config = dict(
    num_hidden_layers=16,
    hidden_size=96,
    num_attention_heads=3,
    num_key_value_heads=3,
    head_dim=32,
    intermediate_size=384,
    vocab_size=2075,
    hidden_act='gelu',
    norm='rmsnorm',
    norm_place='pre',
    norm_eps=1e-05,
    positions='rope',
    rope_theta=1020.0,
    rope_fraction=0.5,
    qk_norm=True,
    attn_scale=0.205,
    bias='none',
    tie_word_embeddings=True,
    parallel_block=False,
    extras=['local attention windows', 'value embeddings', 'hashed n-gram embeddings', 'an embedding shortcut', 'LayerScale', 'capped logits'],
    init='trunc',
    init_std_qkv=0.0651,
    init_std_o=0.0,
    init_std_up=0.0651,
    init_std_down=0.0,
    optimizer='muon_variant',
    learning_rate=0.00445,
    lr_mult_o=2.0,
    beta1=0.93,
    lr_head=0.0326,
    warmup_steps=86,
    schedule='wsd',
    decay_fraction=0.916,
    decay_shape='pow',
    final_lr_fraction=0.02,
    batch_tokens=32768,
    max_seq_len=2048,
    doc_mask=True,
    train_tokens=155500000,
    max_steps=4746,
    dataset='wikipedia_en',
)
Each number is 128 + 32 x the weight over its row's rms, rounded and kept within 0 to 255. Layers, rows and columns count from 0. Numbers have three digits each. The size before them is the row's rms in percent of the matrix's.

# layer 11 attention value, 96x96, rms 0.179, rows 0-95, columns 0-95
076:123138092099113145124121119148138164077136168107159069092159115067125182158167082084075101088115106142166092118104086088125044095116116117149142152106153119086087196095080201173136103105168189103137095124117129163159140056096141113120114140152148085128109158151139163128110131130110095097
079:071120073117187170093109113175117139151195081149106109126103087177159186066118175086071115080129108141143171116091103090094181135107119138081123084155120129142108185115130140145116094103067137104165110175156095118136126130149072101109163121149122077138111151145072119100166101163135112155
076:109146078157121104117152101083196118158150125069124156100159167153158126092134123083096052164074098112103183149120132164084082165198177141086192111156104143095072120134121119171145089075148158133135133118119112103148052144103157166156132124106108096133087096136160084111131099113147119112
073:136171164081131138108128110103134128161121127110149055138069076110171139122154139098112121077127132125138122127142117201113109142148104113176048125065112145141163127119169155085169110147130162117197106106108134181204157113153101160203062139150123091154104137164089122167139165094114166127
077:108118106031101153159111091112142086171121066116154099114109126082106151163111160101134183169138185102076133157111092113121145102123131101130155113161190148151118090094109125056065110135127064104138115217116138104085129171136109159146152142133116133108134189145151125134123149078147090175
086:151136095154103134114138076127111149080044143158145113146128131142103083123127152072126147136121098063108108139108110127135126124166121091112171154113167117154082141163108130103147124120144147089110090156138233096149137089215087088170113131126105176101107146174083127156158160179166176066
066:153196176119096102117128174133078135165183065048093135145139114158152113142095115147070136159095179137116137132149150108123101113133164078104116090182135165186142116080174123168166115127129112125094106209123142116138172131136126182159130072137142163106112149111132060099146137176174130105
089:111138205074178127138160097146120058144115097053130211083130162165156170086152106105127099154171150158112089113143112133173105190151126162171129148157106082133131153096122153170124121171135118133097183083132130131184159072106082100079167122098116154111123136124118144175115136119154142165
075:112154120095125111140121102134105123108164124046127142148111112082163115124118159170147110111113163148088140129114107109141093104108136120163185133121149155137130142161143112103173185203086145145147199123107101114203110177056195130150130095166148138154125099194186115176090130107176061111
067:143115161093081139122047179107130154095088130095112125143079161078080115181110174149118161137109142135103119167123157150081170115116145130144056114154135071119108101160121107065095119153110101142155118147158143148139160169083087179105151162129166142185102123096171057162089182135146119171
077:131139085162143112186099109163223140151142140159161118103135093103109162103157154119131127086161148118162109138125107130069128119100118129113154099120146057156080143101113083108143094056113164054109150104157091099101084103093067131096139167123110084141170132080186127165139085153065135138
076:110133190130157152192108161148152038119082087090108066164155122161118108117137105042096099088106142144170114202123127103096085113142160168151120089151138112093099116117150134094106084134121098139183154120168103122088168085119109135121167116154125081107173166170094144146115138134176155158
083:156114111149129124124185102081132086135130092128071121129130114083126165095124165070125139192121129149091103098120118103045142117116130108136156091161115118194140048142049113104146119155135116159120181125092067067137134165125154178150132175139125172171127148166142164131065112093177119136
077:130157136076096167081138080154131091067100143128117126168120123116090147188111148127112124138100109136126138138097178141163113177172142102118061116113114116075167115095097174108129090126112149184069126104084081138032086193099098100100141121173152100118192111067127139115158138131158131112
080:081114112154062100154155129087106050157085067208118112146156165111161086101114095140125123110119132151191149129126120131124184143116173117159181133153181122165150150119145067132140134094108097135150120158121075128130081141092093163043125154165124094145130133162139086143053150104114130114
077:125129157165158071133136212151077066093162142106128083155123172150152098147136152145100153162113117132141095106135158109159141218130123143155150118132110148114127108081146142116173114134147125225080108169112053119178109078088087110127127117103161133093151123119135096124093166117161191172
085:149135116131145073123174162121143129148132146169069182175115111140197147091133132134123131137132133205140117171157109143077067150129154083145110170135140176126151146185075133084120171089143106115186120093122101131064117114112183179138169075057118138145103148090116141151146090159181148149
074:155164069209118145091132128075170133075149142148096112165093121153084112117087196149196148128132123114139112167122160137120108098153142150091155216165148152124127106140122109116129114124096089088110176122175130167171109104124140110197085145100116113124134147044055130100169125106126112123
081:099067127103116104161106146201115088121144177112118074163124127133070130108098091113137126104196155157113060176120139126122173117105153124161100110115158116152181165059101154132103154189079153188117155111128143095121113152113162172134151180154115135074139095102175107085101162146176142170
081:173156158180115132148112175117174154159107166132182106155096138124118125176137203145152118132129171180143166099118139100121067180101112138122098147145150086106149129075119146175108102076138121167109042103107072195112094135105096160111137132136120160121121174112117120159207091117071144105
080:067122149125136127096127076182146069103150177140122161163137193165111114155169161129148111129162165130101105102141108137127145158157190139121075111170115115173169141122073098106084120183121120143124123102032218199123115102110093124126159165147111162110134114122139142072167148120137125089
080:111109152135138109118089159145173150172099188106113123052113102161220080194144132121099139118134119136112178172176111099129096161182128174084077105133174082112145141131112095117107142173164139127133130146116173103071147181117126122118209111111047150153103139134129130129118132109089151094
079:137156170090097113097137192125168105082110163122146083101150138141129183119161081100133120134083116183102102104118086100121095090045136123091117086115203167159139083145136138142144167130139083141127076084147121156106155137121128174080103083124066116072131074145152175097116134144088175100
073:118137140143137113161075166111121158169131147143152166103098130116142079155147121179063116188132127068158138144172137077092030101157126097051117135125100148156143155106214168107108111125134136074194120132139105147128119141055138140124140125141128092110168151140130103151106156118054131166
073:160103093150126113212128115115138138129111072180110154158073172141136113130141152204093139114130170101087106092089130199124107129175099137130118101099133142147076099144088102116089165131177138124174097154168149141112091128140123171128135108142140083141206156106165168102115181128155133036
058:153152131137121139153119078153099169084182161145156119141108113102064127118135105130108171146183167102123133116118060109129128129087077100132103153119120164095151089157076080107064111124115123096117192136111128138130103221106125075045141127175131144118169094105157157160145163179076084128
085:168131104117215129127176136135145094077161124052163123148126127110108132138078166137160135094083104142128174108115153139156135134198128132121148071170136165144085157139132136130132045172072122193070111162163138130210116156158134172151070129096149130140131111142138092136146090100162109131
068:145086229151121117175068081064175135125150048136183146105122168166151175086139087109140114133135191139129117118126108076128170111153113149079117088137113089094154105142085101124109078115111073109098148140119098126089164069091123151106113160125141064143119155101097124123147126130119138087
072:124120161136098130092163175102136089117132137129066128094119119131159134117112078111135186178158079140130093212104157095097078111116145087173073074202191128115120080126108151103137161123127145213129147118132115137159179157122131095149136158148142137139121140139085122082157115062096178170
089:136111108110098132153153113125117141155121116091133139085162139114095145073147099164125111053105108199126126127117129164105099168137157112117150091137036145167154109064134193107118145120064169120161134053207077130156146157141126087100165112087094123115160187131094151164114157123087104115
089:164148114202136133088134132061117040137092160129128118123142146118095093088113123144083142123072087145089104108119209097145141171212160129132132098169131099139090118116122115179158130128150106133122163102155116121128158196112122077147117173138146127115156093184100132126112144101196197145
082:139129153182115133103132139177180073182094152082109090092116116137058129110140107107083082121141109136152151173162145127145119100099167153132187110182122179200138144067171133124075117137080116101121137162199116129067119147136114128089103142108078149103171100143142170161155164084129156098
133:080159116186165145098178070140111098114139126122145066128143129116145091151099147075163103095144120107167060149140108170107089099056107139148113170084110146119102095086144130135172102129125177127185133122097108093097112148135132100173048185111119131223129107150120167106162148123114099106
132:132158145146167117083095150145150126133161120120077154093159143165156106101138112053161119153180122109054055170151113122134133110053147110099109150127170104105126087050111090057132176163088111169181082131112113130147113072132108127150121134138067107143160067157153161109127119100121122118
113:095096097134159091090140091094059135150190146135175105139177111194102177134116126102117127118154109125154122103105115166134143196169099070183131140139102151192131113157139152104102131126139188132167155146086113095178148141126136136131123157140090155144087120169106176098135222170086125183
112:071111106070132136086118115098154083148180129134093083118107189090059168130127110116126086136154120124111120160108135136164122122112173140103093134119101116112174131133051167166091135148142104092125129071067095147131134109051149129132167222113130140093134133142138109083035135149133156127
111:085091163112124153114103117160096123084096119090170177094147114117111200134136142116128143126131115189124135113163133175134114106133089167117128114114081143170099192151154071158176108121182133139137115116085106201155159124110112150140101052123086182114149150104163172183137069056089099122
137:123155155201110131089147113157149084122146072091152126104196105069088084142100126096163144148141130065164105141060186131104097169154122140119114090169140123156101153059176114076160189114100133125143134146164096146122146128089111051132094133139113090136165135168157087161101144143111102158
121:190159155158147134092145097115122105146118134171149154067147066137146155082184152157076114110134105156139152135177112004118171138140132143192145160109102080122097173082122122124125152165149153141133115190091105205118098112118093126128147110126149084112138093168116155142144136106117134071
118:102172158169134154126107073165140130107159122117181120142207142021134090081097147136127127174119168077133120124064154154123092131137111121157125114147101068156158132096162125123094110178095161084123123117214099136128055101129155159145116119151153108165087115106066117153148132147162125137
122:136104092107179097063124160183129138158095064118115171196085141136155157123132104153138124128096134094116177172094115147110157139140143118124129161168192127136167124098103135028163126107087135109165127079121134057148072152163120168109152078102120122144133138151098056156156122163105095156
131:155077129118167110128127105119067103125095140127126140125159043133097132172162149091160118093132110121196127111129128155131133116114175159173149175104075185181115197136133109126145146119124183140119099137130078133123155127120076088138069129079207119109087154189107121168112163151076082098
124:078115139104152091130085139161114121120074080102129162092122116074127167145154123111145081184161112120104154158140100178194151123118115097177147117092125092171124208089119121086126183111143137178155114089142148082161158115054157115163149152128117111155099153099127111113136125152086205202
128:148153114076126187197098120107149139118091160091133186172147156111129097149151136077162077117120142167127108106091135085157114065117202126107127079185096162141110131153120138184077089138108084137099142071159095183172165139095123198110095127123178103138127161156136154138109122103156101148
144:169152110168105074135105135114137138089190089132112118175150135167151102088079126137125142159110122090058073104137112170119142109105153118152197163101199126182202097120087168093114158131124110061130100088126138075197128110073084155152101142144116142102155116136107172113103134113143094151
133:112165120183138110165119209185133132128117136116136134129122103057142137179170039175118109099185130097098112125157151106138125126107054172135090140144126078121147188153197118092162133123144129097120121094118074166067132128150165122055141084146090155148107113137144166141120118132113124178
113:127108158189165115132103135135074114100058116116155153158158117104165140152146153130165097178177096122143126126141126164113162157115091158197126186103092140113135138085161084071123095152105141122138119143151154158167134076125108140177049043109143080187105121097086079156164107117159118112
134:110119149160134163109112154129169118153098108119120161164124116128104100161133178096181135127164170162080143187102171092119129121056146149043043072195132126065134070118131123129172115123104086170113182102119166142155161115113116111125088163101120128149134182129141109146185136142145077149
106:056149106124166139117120096165167119146115064103171132101127123127110176113100170062102179137157100170066190097186131173159091130135124041079104089122066135118121180094116125104084168125118130188140119148156126129123142137105129133085161119149088154145137111100165080139142143142093147174
113:160113134164090157133088113050121155155133117162138121118126091206145077167108163113155134152138137152145112159149073130115146103010173102070150154111137150102084173084116122139067099104109104154147139127079166125151174125153140181142077110105162152139162147177129152145132144127098074134
126:124159127114134111135097165119087145069074144112112173190139154116145121141137151171168083144106180086124173092143155151152180093201105129155151099139111123176140143163158070166100125166168102183114082106208160110142202143109134097105138120116168115100166120071152102124148100162121171149
145:147089175113115108172129161131150127133112082109133123127136175098137088138073131085150133170121092147173143160089145156075133138116145129133070113133156100176123098130103129120162141029096176115114154126173135108171087173121137096133117138082192145147059199141062104084055121142150125139
154:114180053114134100213141131147078154100117120115125113119196069110123147101140116115125189109140126050082127115126139142111106131139145092119107131059111175115109090181077075130125145123150108121127088127132127085136182108180072118060133112183055175123152152132152114104143138105114127138
141:126124174144112196116134145107119137134145205158153173138126143134133117087151143178112078171120132162115084167117103110145045082083127149086117163079120157164149153149190126087150108120112080063089163100113119153130086087141158194128091070130142113135123127058093122135120073095100120114
145:099128124150169164174123089127092146145135131123153108109106172118175123078098121092119198175171146186083111106121111136077141145144058099153119139138088128133106063111100131122036116116126140140153122116169168106181140172148149122120138081147154061147147076156144157113170106177152175191
119:077080098128144100131153151069067141148150206159166154172103159065117132089125128130143133080132186085142097151135135113156132108222153073158118104103076143116118087142136156106113144148137131152085160144118141071092162118174125144150147152176101117172076138097119127083156127096095133187
164:116173090155175114166164107219094115155133179067123092155129115084119113123089074113124130132153119142135132069119118129106129140107106184150127111170094187168170149127095111179100134180158133102117153060147087112109087117165116154091089161226166143110125148142186136119141138155139129107
124:176169204165129138160125163125156131117163134156120137068156153119121122071162197088133149131137120138154099102167133175089089120167125144134142193101106085160096070117178143082103159106133120145124096198170138217114128164084133157130110075089143096119110092156120175109146104099116096128
138:124147139109108178145175120133134111187129146143140120100153177144077146104077180143102126096113146154127148106105175109182069134141174105091143107153068169177168162131111125058093121179098096091062127124139130121094090111193109211079112118106124156112112150118125045097128141116114110114
155:149100121087121136077183049139146127145130099087141125148177147116074168159070134167157163180126150161159092158134156093115141105099070173129117136123133156098083115109099179145118134133162132092075069172155120166143181080109085085089163089166083116106164125180161117158109111105144099130
119:050081122205120126159115102093104124095197154103140133101168127137139142179067114157157069104189205061133080138115167140137141132124160156122121126096074102199132149161178141101103137154121119101152146160123149111135137095094085112152120171145092137149135111131139133138058134097088127158
133:165131075116124120098144101087114143152133134148129168134081099111137093071153106113145133097110142071171067117080125090181183184210157082133131111161126141145121173036141136166109105139115104163137180122193125141106129103135168132156117112136161071154161102194142146121149108132137066139
135:145131119146101127111230182157094084141115089132162178161093170133124134121124084197140133092140169127130031134089125139137159087109158168175153129092178142120094136144084133151138105145188151137089093113144151102123171161081143123187143154119148104172135127149160151126115102178184097139
148:071171132152116111108185108178109098141135146132202151109134166096130094134129126112092090058113146106117085175121132149126090113145138131164127141140113155148051133133112102098079186163151165134111083106132165084088127227115131156115125144131121117186155096105161093129174147134063103063
075:120144103132135165133124107122075110098085061147194127203108127128160097094145142120152135080138133130069124124085161094126154187126118095111132124094178173167079077069100076123106109097115133113105103124123168152169151103142159123129153067167144122085129148186061164148086169093144121076
082:099099173112115128111115107147103146155099180113152166122156107130121147116142167193127175185136113171141087184117136071119151127055122104090093140086156131122150124198185149076143173128150139100130169128189150138121172153175090100101115071220149158133137123106134089123121062111148117133
093:159151123166121149114129115052122129110110110159171164160103141105136143074101134139150145161135111149099105175153138150090109135089152114120120132104145194231079099097106076111079172122101152098162080159119108117159119152090164122157096138131094096122104162120132118162018135097081139071
084:118058164098174159154117149192077101138167112164148090072054121124143112145153091136098121123117152168078057103135133049110171187102109105152149100135086106120148187147100089098109123116114164109110156144131128071146091120127137085136114134079135155168097193139107125124102123090163160135
091:177152165076157126146093120076127138090127171144180129100090132094180103198096142193114186085132155167146148099140121156060109106139166113165118087092125085103148121148046119135110156148148085076097057092101146090134097117101156137115184162129164127164113155119123118154129154130121167105
073:107086140124093149132115153167136156147100059150181124140110125103106107180069092088144067127126126129136077158128117154116144161112098113130123189154138106072117078035094158091136123119071149142099100093152138112097112090131131115103122116097079163134100166069106134177170170195116070106
082:081107102140160082158170127138090090109178097133093110126117159142106124116167156133115137112187156155165136129109106120182137210135169117121111098138112116198103109099059082094108154125111157115172109114165115171199160112139077156105164060110165093116069124156078151153113082150153128167
087:128094169073091143159081135174151172128055173138073140122100105130177127143111091175104142110120148125100129145124141107143141170161127136129142186116121117206087106143123163144184162114134112122117076086119103109087157180123101140134166110161183140083108105180188189137142167160088172081
098:118095170139121087137081148114179151079178189158148113120078169149161075157118166125078130151141156128106151099095075083146127177116107136121157123144133114135118131104122124179042146155140050106158061158164184168080169167120138164131089125169115177117156139097145169120158122135106155123
079:157134154146097096092183145138136135184103156126067116111124166158168113099096129060099142163094162125064072163172085112096125185073098144099068107130104142138144117119162138122074143180098117129183113078195130139106188101142131174122165123115069168105133183095135116137109105119128123122
080:098165195144072144161153153132118152116094117137181144095151124154205124115149084085135134131192143091132091117117137132115112174192104089101085139166106094188110122129105170132117101118151101111133113064139103179153131133098153122144176077153141087078118135181175203107113075128098156095
073:153141163063096155174141123140159121163109152097097072068084111087148117119117111131147136155070116094152118086118130120113173148128062145169149122147149162144129159137120107099096180141144137125197108124152115085171077077100100067152166149134148134145114130179061110130080110107183212142
083:123141109131117131122071125081106177134132142135249126117174141067175104175081175196128139158116129129129158130090057188128114115124113145145147115058155154073127141104142145104128101168176147088171073161161159125180132146166171111142133142124134128135082127101132095135133145153109171133
084:140123113129145157104154147121149115111108109132127127172194098097111105170122150120130143076076181122144188045073122096078157147149123076139165161117107119171109158124110082151168150109166120146064115147161191139173114116182107106140138137241126141118138142138120145144099143120085122058
080:112135068157133124112190116105066101129138134137109124108135101059098166098132083068134130135140142117136101159125097123105153069156129103151148127166144154073126094111142163131162165108165118044109145085111120111221116056148153166138184052111103109091132146086085137095105137139091149135
081:122150196177122137188132143158129136187062160171087143079124155161160129091177085073117137109114148119149067158144099127126149220158060122147137149142070120147154137173074121132123134165167138091170112122161160123155157123110145152066124135096138129086141128113086134129103128127117052144
086:158076138145129112129187155139160132147140103184153094123082142144098154175111161095102114219118166087178170127090105074131094105107117130179175089173149130132177095112170163098083142107111096140157083180172141150190124111100116204081130122129112130108137110116126115125141101191095147101
077:186163118174159116136184186088130104141078125096095150126126087198117156133143097142089170090153147113103156213182161141100133136088164103093153134175091176153125092098178138175160084127152128161122132116134075156101173124087182114089128130147103159112117125110075152137114132100115168177
071:156117135099147150161114150062148138201158204121120140132121067100124097127154133102093118061138176144133181098170121141103131151196090142149127060095144076143130155087179138142138145095140087127151151125111111074136130119164099130186175127154084188130120118161205152159124141136143174110
073:162172147130091169081181167065154087123158146100133115129198093155148075104130129088136164128110086092107141114156110129097082148182124086179116159099118112141090117156120156097101148105144076168146127141149096160107122159121098105111095104220132080107166124082126142056111076116138174098
082:155109157127153175119193176160085127158059123103106156093151112144133126102131080127155129107085113130092099147115149088151107081112112139158177137128161129174139112184149158122201150122117115152152195094134107125190140096163112125145184105213129145125139140142167081074061091125134086171
076:159225135129185100129123113154160097125102073086115067060104124143141140101163182203078124091123104175042140159167094168127108183149100094118121117051138134162134149125127116082125140120110144103143113106128113135159193112112083106142151109174123121132108152111114135091102126153104159129
091:126135087159130166144138116145169134147080204110140139144118075098079103137101160153156154092113105142157097112150110143085148169089112110155120192150111192123103124095179149097161171162152148231171071148127112138049101090165160108153121136174147127091094150119150097084157096137117119137
078:100108074122130119131137139177147127114082150091094123069085117116180059127091115060101086222138114126073073104156162122067123096134142146171137142152131125178142129117140096114068098113122152088151129171166121131071110107097141131143103155106157168123119109131116121075111175063148172097
087:197146159157157096111113162115131147152143158163115102112110122163125163201144065130129095117133125128117207152139157119129132070154147107149134099184139125151108120148133200136060119152143073149090114197153190160169074081133119143120067142146130189089151081136146161139136127115085165121
072:156182094167154132105189096106137147070151110138111170132165144168117163069092139077143153119094103068103119141179171138159136120123141177099122196131126118132142128193136108143149095126132175113123150129088097100116136110132128082104097116046078199140122113079102107156146061116171081147
074:144118085130152174117200079108137089127085093148115103110185118117130147121114137149121165136158108076139112090102174141174118115085121131111118128093174123165157101146183068121165121113102065149124183098186151086127103109197111115093074115161168177101199084109082121148121115080124093130
074:130073149064090168130108188085071111182061190139129106168158098173156176113111129152131123083108101151104121127121095097136131123100133146063117102111124147153143178131129104188149111162104111129107179146087122144126157099166116179072162131158092137122120155094165173138062092125164181131
094:114150081161133171144061076112113118161161092127199080114129107078090070157126133199138054124096090147091128140105104141107120140198098154125123037103146117089098143124093132086089149099137125064089104103116157095135114147144170132136135155162114114130113189123148123184120136144091116128
081:116133083101141117096161120122133107162124142104111143155106099112092122098091077141147158096083150110038134091131133181131097122175143117115151113120129145127148127116085137111132116123127150120123167066133003100194140153187157104119151110125087072155164161104121146122064124066086088177
085:170113152092170164153173103143116084164126127082089119131093117108141091151128124114099114175127111145129082079088110094131188162174169110151130145109102127078150104193115060163136148080113114154119132139134126169125110127092085114111131123207180094185137187133105103067128157060160096088
092:137177046175158134160172091107125104082123125113114115143091091105133174097129152117121112199156122173120118113150137078109135057161157085128163095132094161129130146084140100119061086075143129079142143150095081117161101121131117133144102157071112119124141204071092107165120107077086114097